Part of a small language model's weights: 4.33M parameters, untied embeddings.
Each number is 128 + 32 x the weight over its row's rms, rounded and kept within 0 to 255. Layers, rows and columns count from 0. Numbers have three digits each. The size before them is the row's rms in percent of the matrix's.

# layer 11 MLP down, 128x320, rms 0.0737, rows 0-127, columns 240-279
105:065094172116185166168120146035153090117131078149085136121167142121166087111071141104127071146168090124102173130128109103
092:156145143077109064146084144158147165191144170135091107143085145085104097100168066132129200073100193119145154088144151188
098:113108185104148178157123185110094120120132139176143148063130136073100172116139149112143139127106045096082131073114131187
100:137217154193140139071169074127112135162149146089101193150102120122151190074108175134150078150170149150137138138091149123
094:073147041110133108090129094125113098181157107204141120141180118126147169141129122106145133120117154134135131106137145119
099:132140146155117170132142154140115174158157153139117138143097088144071138119138135128093098191141121121095147107116106139
098:167127091103092202068105082125084095093109093104092144144124135145140083131142146109139105204131132092112103159132131083
095:137122140197127134147198132130097154197067184141129176127166112118105110113105196119126051145157150169116160078104155083
101:098125160101143049150186149126103107141104157156106130143108177200139123132123123153077154141118168156190126126097140128
090:118140098192177120114119127104121158092132091152125148141133104111106106084098112136086194145126156155195142140138070123
106:141120116119083118099134145121113140156123137125169183105137118143140145126144128119108125156194108089118122138159125086
099:134103114172102138158110130115133187143096111153107136160116087148071185134162124139151119138159135149143106147087166171
098:085115118057139139118126184140195150092145067106113110138131104118161160138190096102150102136135125114164098143137118087
098:155037127123135158141169121109091155117168145149078152169104135150113083084113141158154102111123104150102131102158127091
104:130130162041132153176113103151110124105128166111113127108169067145121141138137137232120094135115101172147073100128118153
098:155187125145156128116110165122083102081147132142137136148090135201149121133175124151104073121154106143080083099086154145
118:097157158106120174109095146133189209145128153220180139117113148176060135150097119160136114077086118081148087161144090135
101:151119129110137073101104157140164127133146122085138127149122079194137155130111110089080136136153137102073080145092091131
100:166112156107149080096123075169124126081099148150179124092148211169135121141103129145165147144117134110111108115099111151
105:167142112137156143044094168146120121101101119143114077124117112122146157148118120099136128133103129117126133147119103137
093:166086206131126140115112178092120125195160077085157140115110091100134129159104113134136142164138148144121162128136098123
110:120138182118104176084105119127142083135076095098154184139133076065120124108089161149137093087090097171149101109142129070
101:154085137119122150123105109118121171164156153141156206128140123137123119141120062078137127158090131038093143159122062180
102:102105157143128131130082099130094105143082120166119098150150182143191069114162132226102110147123104105120120128149097128
095:126186151074112097116103129109094129159150097147090125142160108101112096067136053139154189134149168166131106180166145153
094:130119173142106113119111147149116112072118167183183168153155122158102132141094140140195147086180121111132125164129101235
109:138104033103181149113064151163128120138149081101218089119127132107140143194108094118148125117125103091114130071113156071
098:044105158106143095142134189133166137113107139153104138161071150100141178076170153130130051070123166146094118116134083207
096:173086127142133171151190157141152156090128124109094161125067096119111111099192152112182120072142135140126139126129125162
104:126102119156116090153141154146100182073104121158170097045140111147158128152098152147116085160141143172125125171054113133
105:109123170199126134146156090116150127109080100062096139123123133094120114117169050130182128141104200142128118110132068159
101:144107060118051154087125133118159140148138186123187137098093112132111123117154148123175132109046159085159127181147096131
098:086176131143149113122150080161140157108164160173171105216120142147122119093088123099144142128135089151164139138167128186
100:163080096091100146123173128087159129075079124130126151137078085097158150077141120065097193149127130151151124126177124060
103:089126159112113142160114136134154098087117100150109122145201129135089139084110117126170096172066137096076154136139153068
108:165147150124168163118146107081154133134126163149145101158150096137082200121082108134109077171139142152152145151137182161
097:103161120147196170129131167151122190125055093092142174166142079132178116098134156112145123052095140125175067134095111092
101:096158150097104136164144131153127165153084118174148151068147126165141125169163088163149156115155025132106110053051098158
099:098134139119135111121087026123142121139149154113213130099102092129166143129121101086120102095106128158104100111094156105
099:152144161171158079109072197159114115070090072135089136114131163093093118176148141150077126161137118125127118160161155096
095:155117105114079099159111112119099134111074155110155147139150112106078115139138148087122140124128136113145098132165130081
097:136111061122135146120138164104169106111092104138092122092139117111153109171118087191125117147085184176169147179109114074
091:116129110175081113104190141160087131128099094089147129150105114111088161095157114120191156104142136125114123118181157093
114:134100093114149110116178068162148119122110169139100083119103162125110131189101141118097155139063105148155120084108146157
103:162105174095142139075140140124110138133137194135126116149180139152115142179129123118202175141121100077109145113101169129
103:082112128090130167071148105116160178102125188206110130176130122176095108068135108163122069170061118122094139096140147174
095:184122106118120111192106219175188112159163111088162120144118140147136119122081103130179167112130139124155145108144170157
100:131117143153152123198088115150152117080107090157109176151175109091174134121150126129148098074140139090135150119218142088
105:150157157107081114122160094180110125132118135109108108129147075129151161129107103130057144117104107169141150121076104147
106:184177122079108149073156121116177186177103139153117107122106176160151145156188110177191136146178147140126114152110120147
106:119116153127118076145146100123155157155116135078113099143120139099122080186169093114166128105080119113145198119173086145
097:176114121137145056142156087128175085133086133143131182143075173160112185108182109099171091111137130169103136116125154141
096:069139137050089152219086126111112076145144111105164082129115162061175091080129128149161164071107188096116089121174095179
100:179099114123164145136171107119150165099185190080112084080098141103144094122106132123136124168112091143101176119124058104
094:082075129151126125154158095088167131134128148088198139152155115149128193102128128190103100133088103180118168135167167134
094:096143140154115150114133101223185148151096181112136102090074170134104134147142170182088112162147111093098108102106143113
088:116122162107097079119152154139137129109159158112137133138099144170127120172112117138141152125095140124072195109097172202
090:202173101137111119134209118119062144063106096080094179089080091109110160150147066112177106096138119115156133154101120092
099:179110139207116139162144122153091076178121085138132139105084122116128174118138088139170128111149168129190144119111170112
101:149117114102117106105089163114191147123138094097090161166157149067128138090089105086068187132108148110151119104131089159
100:102173084154158147134123129085104085069131120086107093137131157140129103097146140179141083111084103150142192091160092123
100:113109111173165110151138125125149087087186132147134103150155153186102198111211130079104169154109156138158154144116163136
104:152131096118110099089159192189151079163160141176121139125093118109112043168121110132131157184092159147149148151163138131
102:115066124130153169128127089133130113051158129123129111134080123121137117068114131148124116137137117084090115174133178153
100:137136109137083103082133112121112137167096082102148150121145113151123140217135105129123143162159094127093164159058057140
093:158182144164136118137106131152062113088094118121160104130179119160093115087140047129136137135168154127165038113134134057
097:144126146105146177102119120187143096147056167085129108152134085126103153138148071118130112157143114135122058174053136126
103:159082128135141120081093114140071130091083086127221136111123108093155202105143143081113128106123101062133096170135207135
107:081122142150159133141119108135119090132127200094105131127148123180115104072031153153070137093147095143106120121098167171
104:189110150141073140140163132156116169169126148090061103129140120082100126202150192176194135115185158069168116151184101108
094:122117080123156148103188047070105086109150128100138082125068113110079160075184156121179174140121059175120174121140177122
099:159106100163119079174135135163102103106131169114139217123139172130143185144122097148093157157081115113147052120187158098
095:134152146108207130149092120199164156106122145140102087110156123129149092112121158113172077138156073127185124153117107123
093:087089155117146120127176122099130107163051136180121096112130092125132084129065142212049090174110105181164141109124114087
104:155126125163146162153124076136086150156126142137134114162150137150173072127130113085111099105158111169146164137169199079
096:059161117116163103183165146155117122103075139138184102181110161074120165183106184158164128169158125158144149153102073155
097:153130141109085120140124085161135159134122134093151128157071136079139122182149112109165092115214160133177088095116156073
103:146061157145141151126148109164136120096157087142154149134190065136120151178182113114113117165088166104190126106138126086
091:077112136104149096160139150174157148110128110074126116134150185115161137155104168137157130117086093155090121072194079099
103:151094146147123112114143106067127094117082118068109142109151108134043161140105133139114130188221160141120191129162121119
103:123078189127116132147103132102102128125074168136103134082086037127182104172158181168130170167092195149160153081120098117
098:173184144121066153155109127128109106213173139117116159103147103096125098079082084170142126144164110141091104134182156126
103:142211161161156173086140097066126135172164138082098188057107176148143083133148115184113081129125099154112126140159123144
097:092186048145160142195160147127131195158184123144079120121117154119118158148109144099106152065144147102074157122154104117
107:100069147133114120143101173167121103130181157119158134141122076127131117079129152103122159131115153114131138121138190139
091:127121071123113106091146120134090190138123169110098084105185147194129100095097160120150156129152114175206094234108093106
091:082205075153177080155132091145112104132103089067102158105120062122162153135118172092099169112150115152105146154175123118
097:141156142093154111146180110091100095145105108142104179115155128108120128087078140126045130164137129111142171102114070143
100:124105127104191106107125115176185118112111084125120066158129126135127108189093118115082099094122131159168101157144172139
099:094117118164139075174191142112070142146086075098093171105126155159143137101117123092158138150122178139211132065144151133
108:181085096139060104122119134104113117112164139153175080119090088147171152099141115127122112135059077163069105125120131135
104:057134134190080146141147105069109110079120118151170053142133137105086109135091138148153111053132143108152090196096081086
102:146117151199105120151136152151150142168112110091120046164100076110149096147049101115080146138128135104107114119155136078
096:164182129113089148140113119130111067139131175127130098049144158105134133114201090139129136134149146147184106146097124156
101:089121171145147101148176132150115140080104139120074097110169104112164163107109093101126135166136128125179155081054095069
100:148108137158123115106157132126146139142157166165145140139168112157134117112104198189151149028133102190175167156135115138
105:093113106124170086130114150160144121142158174113185152144209119118193113100106094075115149141108108100137186168126156092
095:158118153145152144144132105177174116144086147110073144100125130109105059117097147076076097142119193206121139126088205135
096:162096143095084076109122135140138150129093136166065162151123146134152175113172107152121104155162130125099125094138112130
114:137148083143148163147094065104181164124151149153175133074135142132161178126155146163152139120109148127167051169155129140
097:128134077151041118123122099176093193162094073110178076121084117173150138123126100118198111125124112206118110141114145120
102:135088136136153125104154076110143142194179141132129135178168127078070118112176053131124078144133131124124156164110118106
095:161141110187139070112098104082098123138081120121159162101071137099117118112138113098155193140143152064118108138109169109
106:131128146137076112151111134129167192113140098132118148165116101152172115084105128126092113137108094196119148143123131141
098:131121135155068131090099116142079176182081121113099105110071155137107192165182120119096096176141072130145098236105119140
102:128123066120109141088140094100185147157118173077098112166130148128174133101147118138149143164163150136101114101113097098
104:136164096105119144128093119136102181185153124103136112073125165148119140144144136128114114078165179136126122178108085171
093:126093108148180183130155111127146158126121099209135083132110070102185105161156149100164121109124168056116115126177094118
107:133188145115123070089180145196145214152160136160142146120096105186158048120127155050128112167140142173124138164132076056
100:137099198140097089160117146142152126139169103133162124136114180111097074067148125153159158154166132155111105054139118146
098:179106149118153096185059143127181136148051141089136125131102048160158142112123069137166153142100069128118133131137112110
096:134120173157182123113043104147128112113113135121151141123111126125103130157103076156149195083089124108121089142137154141
107:155143155100099083094189079127156134099107159063188110168111122102137133148122106086132109141126120121162153152149122131
096:149161106120157139154064124117123157115095165164120091096107140195097166117170060145161157174144133107155129147139127065
107:169043163147087187146096093116212125130095120155135068050156156100162134104154045086153097123128172158101134157139122166
100:151122100160116091118162129013147141142114206124126124123095077081160099126087133100159110087130128198116184162143127139
096:127153143103108073160110104082131081149126124125126123069142155083049109129095139122136101128118119124182115200102085147
099:131130077147158100065127118084148152218163136140127134137148134115135159142132070077119100118084081118158103165115054140
094:151133180194149136145115146149140118117156126129142191143105165089114094103135116140143182190091110080131153173151102127
104:157108192167095106131159103176137168136136161109170153118130086169113149144194165172079097144082148126119097116080122110
098:084089182085162107064091096128118115138101133067099157101094123114097099143158154100099180134162121131145122106124132143
100:150102146128127093091165134098104142114145170144116072124097164070133163140107085137150125154138109202075092139121148103
102:089135099110083163136161140099114119065078184154078104114115166129139139090133127153121107065084100123068153139120147090
095:105121109114140130086140076166106139094131156129151093143100199107144122131178157186163164088099114126126146155124134113
102:084106072150079136085075143127149117138115059131164169133103122085126084109163137141159128194095125170080108080133099155
100:173100109092147151123129151124122169198093139111126168091129130074120168110143067109117189112111109176093162072128110117
094:154142144102146168101116179096101149128113093148178145067132127157122147122136127101154116094164114156090106122156102063
105:117099133083098075125157155187137076129162217074177121158171121112148138127164159143157116085103092165149123182089146149